Weights of a small transformer language model: MLP 256 tanh GELU.
Each number is 200 + 40 x the weight over its row's rms, rounded and kept within 0 to 999. Layers, rows and columns count from 0. The size before them is the row's rms in percent of the matrix's.

# layer 4 MLP down, 64x256, rms 0.0636, rows 0-50, columns 192-255
094,191,203,219,176,308,186,143,189,172,200,217,186,182,157,241,207,221,216,221,225,330,196,178,194,265,208,167,156,244,148,186,140,140,228,224,172,194,179,185,159,149,239,223,244,162,248,192,158,153,219,248,205,231,170,171,220,190,203,224,149,135,170,212,244
103,216,160,294,216,200,165,205,191,259,255,150,258,129,172,323,225,224,129,198,172,210,224,221,191,199,282,149,217,192,85,130,162,204,193,169,185,158,155,182,230,135,243,262,178,234,238,227,172,208,190,209,212,246,245,143,228,183,182,219,182,149,163,144,222
096,231,201,161,115,152,202,160,229,229,175,193,243,191,240,252,251,259,179,158,185,219,202,216,138,212,157,248,155,214,267,171,184,269,169,214,213,150,216,142,177,142,168,147,225,229,199,189,195,152,191,278,148,277,226,153,173,217,243,184,193,233,208,264,178
099,160,172,266,232,194,183,193,174,257,198,192,126,229,233,176,193,175,204,234,208,235,132,112,157,230,177,188,221,173,98,208,158,168,240,182,181,203,236,180,206,124,227,224,180,191,232,188,251,209,175,164,243,171,263,261,118,148,190,226,240,245,181,186,259
106,247,181,140,169,231,266,256,229,203,192,168,257,222,179,155,142,204,237,164,142,213,219,103,199,250,210,225,136,165,174,201,176,263,177,181,268,193,170,216,203,156,195,243,178,149,225,221,178,222,201,121,163,162,176,168,232,217,222,219,104,195,171,83,238
101,205,255,177,226,189,180,239,268,244,215,221,226,162,250,187,180,233,214,216,220,187,114,196,231,275,203,139,163,210,209,225,264,185,182,178,119,155,256,150,157,215,221,108,211,134,204,175,159,214,195,200,184,251,169,263,226,165,268,211,234,194,167,153,98
105,192,211,164,193,137,236,234,185,208,185,255,191,223,182,259,156,232,231,172,229,223,226,168,176,231,204,198,259,218,228,241,240,188,215,227,143,209,123,118,183,185,229,184,238,195,208,200,246,197,202,281,224,179,203,197,135,190,174,212,176,287,228,200,103
100,298,255,198,170,209,146,252,236,251,203,175,199,176,261,279,197,194,177,225,198,219,240,196,152,211,140,134,218,247,277,216,168,293,256,239,218,188,200,145,177,241,198,232,250,225,192,215,163,185,163,204,152,196,155,167,189,154,228,175,213,210,103,179,231
097,214,222,231,186,157,102,166,159,149,221,143,91,226,253,200,181,112,182,232,227,155,197,184,229,255,175,161,164,227,183,174,175,151,207,121,240,208,323,248,230,226,299,227,202,119,156,193,179,209,190,127,225,205,231,135,219,159,136,177,219,208,197,162,245
081,227,167,217,226,180,178,154,170,190,207,193,258,327,211,204,182,191,183,223,227,208,224,107,233,234,237,230,252,187,138,185,128,172,153,187,147,138,240,190,235,206,238,127,201,167,201,238,219,285,233,207,118,193,248,229,161,171,265,195,170,214,217,240,153
101,135,230,221,175,195,181,243,130,199,197,225,211,214,214,207,145,215,227,181,180,178,215,215,183,192,159,184,220,232,252,204,201,233,231,243,154,284,142,252,217,207,210,235,228,241,198,219,212,233,126,220,133,214,220,214,245,175,177,238,218,183,253,172,195
093,244,232,170,188,174,205,168,225,184,208,218,177,258,160,230,239,236,185,231,200,220,206,148,173,106,215,177,234,198,218,182,206,166,179,231,246,241,152,171,145,197,213,233,246,253,182,220,161,159,227,251,147,266,213,231,201,213,193,198,208,224,160,184,202
103,113,241,165,210,219,226,213,215,207,199,172,203,111,191,239,220,172,207,288,184,214,194,138,272,193,217,245,150,226,186,200,165,158,174,211,240,208,145,190,148,182,214,254,197,196,160,185,175,292,173,132,169,211,203,198,248,191,154,180,191,190,267,229,261
098,242,214,167,214,190,139,184,199,197,248,128,220,277,210,243,199,199,176,265,200,187,236,360,272,171,247,198,232,192,170,204,254,299,240,186,139,228,194,145,208,265,277,228,138,280,239,166,152,246,161,217,214,197,231,166,189,206,165,172,229,258,231,243,182
101,172,168,110,224,213,161,186,143,263,171,202,157,137,184,193,213,202,202,241,174,174,169,223,170,171,228,197,183,160,234,198,181,252,222,182,156,258,238,90,190,198,211,161,223,230,164,215,264,164,234,116,211,174,282,168,187,178,184,195,207,169,185,173,230
094,141,242,124,193,176,181,189,186,233,198,188,208,210,228,128,195,228,212,233,203,138,200,183,234,177,251,213,241,224,235,178,234,94,217,139,131,197,191,266,222,140,217,217,279,260,164,157,229,267,226,244,167,204,196,245,251,178,202,213,201,244,196,231,144
117,168,226,235,195,226,239,197,184,183,188,170,194,265,261,226,178,166,191,231,136,178,206,244,237,243,173,235,80,176,222,208,227,195,206,232,167,205,191,212,221,212,190,234,135,158,257,245,171,218,147,145,207,145,216,189,211,262,182,185,221,223,159,205,172
098,267,170,246,205,234,224,158,224,160,208,264,184,183,169,239,172,189,149,196,165,192,210,268,192,192,202,261,211,203,190,204,150,234,213,203,254,269,244,154,211,182,197,165,236,215,84,182,189,223,104,189,204,154,200,198,185,236,223,223,174,184,154,206,150
095,208,183,200,156,193,162,155,160,247,187,214,133,278,274,213,176,260,167,130,235,298,180,283,155,198,253,232,155,224,166,146,249,211,189,239,191,171,177,218,231,201,283,188,176,100,267,304,137,251,233,289,201,249,139,214,178,212,225,153,187,248,230,183,161
108,181,171,179,158,191,241,254,225,197,186,215,207,238,187,133,242,102,189,190,181,199,280,294,199,109,214,229,249,228,206,203,187,218,260,185,196,186,207,221,176,188,159,144,142,227,190,192,240,231,215,175,138,202,241,200,246,222,157,216,143,260,260,172,193
095,210,183,214,155,203,260,170,186,180,201,218,200,296,198,145,279,301,238,208,182,183,216,247,257,235,193,209,281,162,180,200,152,224,202,229,115,166,258,196,233,190,192,168,222,228,161,171,225,214,256,151,221,230,160,266,200,147,177,137,219,205,135,223,160
101,172,201,198,200,180,205,220,217,197,238,206,92,170,182,264,250,243,263,276,192,143,152,179,230,199,181,229,184,176,198,184,226,86,223,202,163,222,177,197,192,105,207,144,220,193,189,232,214,203,235,158,309,137,266,258,209,186,189,188,210,244,261,166,215
099,295,162,150,253,128,189,179,176,231,181,186,242,138,186,104,230,110,258,226,185,235,211,191,197,175,168,183,215,177,267,238,185,242,186,232,291,284,229,174,193,205,242,249,231,190,231,216,184,208,214,288,152,233,152,204,211,149,202,161,177,204,206,213,196
098,262,195,159,232,233,197,191,238,170,218,193,184,228,131,214,220,78,216,162,254,183,270,193,181,189,194,147,263,214,284,190,202,260,206,268,199,189,201,146,186,223,192,216,218,241,204,245,194,154,293,260,210,267,168,253,205,296,164,143,183,192,165,164,181
099,183,214,250,182,168,158,253,215,208,207,226,204,246,289,189,262,162,244,163,176,169,174,144,223,188,217,135,189,159,185,212,224,219,202,85,239,136,195,166,202,200,186,207,208,153,184,180,211,237,152,224,149,152,198,171,232,233,201,197,285,245,123,282,294
103,141,172,170,173,240,226,230,160,198,201,273,228,257,166,107,213,273,232,179,181,201,256,153,188,234,236,282,235,144,203,233,230,139,215,168,153,136,146,199,207,191,160,163,228,208,137,181,257,203,174,236,266,171,202,179,143,244,152,214,191,288,203,273,222
096,217,203,179,137,263,135,191,249,216,177,202,222,122,183,190,184,130,191,219,214,270,305,257,179,194,244,244,235,175,223,182,231,237,190,223,162,148,116,161,236,218,183,214,261,228,161,202,190,146,170,208,294,198,201,246,234,315,278,271,190,159,254,206,146
093,180,151,228,262,142,186,237,145,247,177,212,205,256,181,240,183,283,157,177,198,192,240,171,185,178,203,182,267,174,208,150,232,303,139,255,279,174,210,197,245,163,242,160,174,151,242,182,151,113,234,217,218,272,154,170,203,267,168,236,173,188,164,155,221
099,216,188,179,275,139,191,232,246,131,189,182,171,301,227,158,227,178,168,178,156,238,198,286,182,181,155,214,173,154,236,166,206,153,228,202,229,221,228,127,201,190,225,213,193,125,224,177,175,188,196,193,240,248,235,206,217,258,218,174,234,189,187,203,193
114,198,208,129,168,166,134,160,249,211,203,197,191,197,208,217,190,232,236,212,244,203,139,222,246,179,192,138,205,259,185,243,225,113,178,150,191,192,151,238,143,180,179,200,253,150,232,127,219,126,153,238,195,209,120,186,233,265,249,229,187,260,246,215,281
094,224,161,255,326,194,275,248,186,205,132,197,227,168,203,236,207,164,222,222,227,183,131,214,209,193,220,280,122,174,81,151,208,236,224,251,225,202,256,170,214,179,209,80,181,259,272,246,200,165,172,164,181,223,228,210,163,192,239,200,99,183,234,188,245
105,220,193,252,279,199,245,182,230,177,217,222,244,239,154,290,227,177,202,216,196,207,204,250,186,139,264,251,262,244,291,176,211,195,210,174,214,242,146,179,126,225,134,154,218,226,187,171,200,217,173,151,184,130,244,165,185,259,185,219,150,196,228,237,181
106,157,219,179,113,295,177,177,200,164,200,186,231,235,201,210,233,221,238,177,203,268,201,172,158,194,225,215,189,165,149,193,205,179,210,176,251,125,203,319,183,222,124,249,221,186,193,240,184,173,210,216,207,279,184,208,196,158,238,255,236,272,160,146,167
093,140,220,200,152,218,169,170,147,202,222,190,184,224,206,244,195,240,172,198,183,210,196,177,198,203,221,193,212,234,194,157,176,169,213,143,228,233,288,270,258,155,170,224,182,176,201,227,212,155,226,211,198,221,181,201,197,219,155,204,199,161,130,280,298
112,176,172,136,197,250,236,196,199,206,177,196,214,226,222,241,260,241,218,233,171,208,284,246,126,206,219,298,288,200,237,187,262,124,206,234,216,141,246,323,220,143,176,188,210,212,183,186,197,199,249,169,125,195,244,205,175,236,128,207,219,202,168,230,238
100,194,230,214,264,137,243,245,193,176,207,193,184,216,176,188,222,163,181,221,238,226,124,364,221,238,144,166,175,184,231,147,260,202,251,246,198,204,189,144,194,173,184,173,200,206,206,220,178,221,190,287,180,188,203,141,239,133,219,191,238,125,224,194,195
109,229,202,223,226,272,214,216,216,218,187,168,226,208,158,230,253,105,173,213,171,198,166,133,206,208,178,190,236,183,161,138,195,194,178,205,239,207,192,140,138,212,168,183,206,214,129,205,151,144,232,214,272,218,158,207,233,223,228,196,188,155,147,212,69
096,231,195,210,165,233,150,297,269,190,160,208,122,174,288,163,128,143,142,219,226,251,156,184,195,207,164,194,73,228,203,263,219,208,187,210,239,230,195,188,216,180,184,212,220,235,187,171,170,231,166,188,192,195,230,145,170,172,254,146,229,225,153,170,245
086,259,245,245,229,226,249,235,235,79,179,212,211,164,236,226,233,116,164,202,98,227,95,211,275,160,193,150,178,199,162,199,139,221,224,242,165,267,225,212,216,229,206,239,149,190,167,168,215,193,185,166,267,122,217,164,223,256,192,150,175,144,219,295,190
100,196,166,164,175,225,259,167,155,179,208,187,244,235,192,185,167,254,151,198,217,156,246,140,185,149,206,177,250,137,191,197,188,216,187,150,82,156,247,216,265,261,201,294,185,205,226,173,229,184,166,193,222,191,181,218,139,274,279,222,205,91,166,187,204
090,188,205,210,265,207,213,149,161,203,169,184,231,216,193,150,180,186,180,235,210,205,200,245,229,257,209,194,159,230,170,178,223,153,141,161,198,202,195,218,179,165,193,201,188,220,244,186,167,219,129,108,223,192,225,193,180,190,221,238,150,173,199,183,170
095,241,212,196,164,168,212,201,267,163,207,188,183,210,196,167,142,92,185,243,215,189,223,236,202,220,123,235,147,170,199,250,235,255,172,170,228,207,284,139,241,262,189,249,177,222,238,265,250,193,213,252,199,220,203,233,235,170,247,231,234,223,213,212,204
095,213,220,217,165,147,196,252,211,248,239,275,200,219,217,185,215,275,240,91,235,201,149,141,198,221,237,250,215,202,198,300,195,217,183,210,280,211,211,73,246,237,151,196,147,194,177,174,236,216,281,139,197,200,157,173,178,166,188,195,248,191,232,195,236
099,219,183,158,219,146,210,205,195,186,267,231,175,194,235,249,183,201,252,175,263,224,195,266,199,155,132,164,235,180,198,222,135,187,262,223,174,233,182,168,138,125,216,204,189,239,152,219,233,229,261,163,249,128,225,233,159,143,174,164,204,156,199,193,103
089,172,149,235,241,153,195,184,234,168,212,202,178,158,127,216,202,165,181,162,208,125,159,406,236,184,204,226,134,223,184,231,190,180,160,187,193,252,202,258,235,189,145,167,185,210,177,152,261,166,226,196,170,185,176,186,269,228,297,179,190,160,223,193,171
100,232,171,208,202,216,204,194,198,222,205,172,237,249,138,180,184,154,224,192,193,210,199,86,182,207,247,252,260,207,274,209,211,217,181,181,236,173,199,360,251,213,220,141,241,239,151,233,184,249,230,221,188,210,259,206,143,207,200,188,170,192,230,249,238
096,189,224,242,206,213,261,225,228,163,188,179,282,174,184,225,178,260,196,178,142,124,135,201,219,223,225,215,205,156,180,260,202,263,206,224,223,203,212,208,173,236,196,193,139,72,199,156,221,201,171,226,201,147,183,186,194,222,184,217,240,148,195,232,172
111,196,231,254,174,145,205,160,228,220,243,157,158,156,186,166,210,158,220,186,265,126,172,267,196,245,194,153,203,240,176,200,210,234,144,203,206,211,106,172,200,169,220,194,162,134,156,223,188,224,172,204,211,294,218,213,183,181,223,171,226,223,296,197,160
114,169,205,224,154,181,196,252,201,177,214,173,237,127,205,136,182,156,209,127,229,160,257,136,195,256,222,161,242,153,195,225,170,252,177,198,223,193,210,185,284,248,180,199,153,213,174,153,224,149,170,259,202,202,178,202,185,191,208,178,284,178,167,243,187
110,199,201,322,180,256,161,208,234,185,218,196,183,172,224,202,192,236,210,164,231,187,183,132,208,176,256,178,203,173,246,218,214,165,197,166,170,150,130,134,165,280,176,191,225,142,199,209,181,200,155,248,197,152,120,179,144,202,212,233,215,215,206,246,98
102,200,261,109,276,289,175,172,219,206,177,206,200,188,150,213,247,302,194,175,187,221,223,212,158,210,188,188,177,200,227,208,255,225,179,230,185,89,164,222,171,271,243,202,169,183,238,220,168,216,210,184,207,227,160,240,259,187,231,234,201,214,203,206,221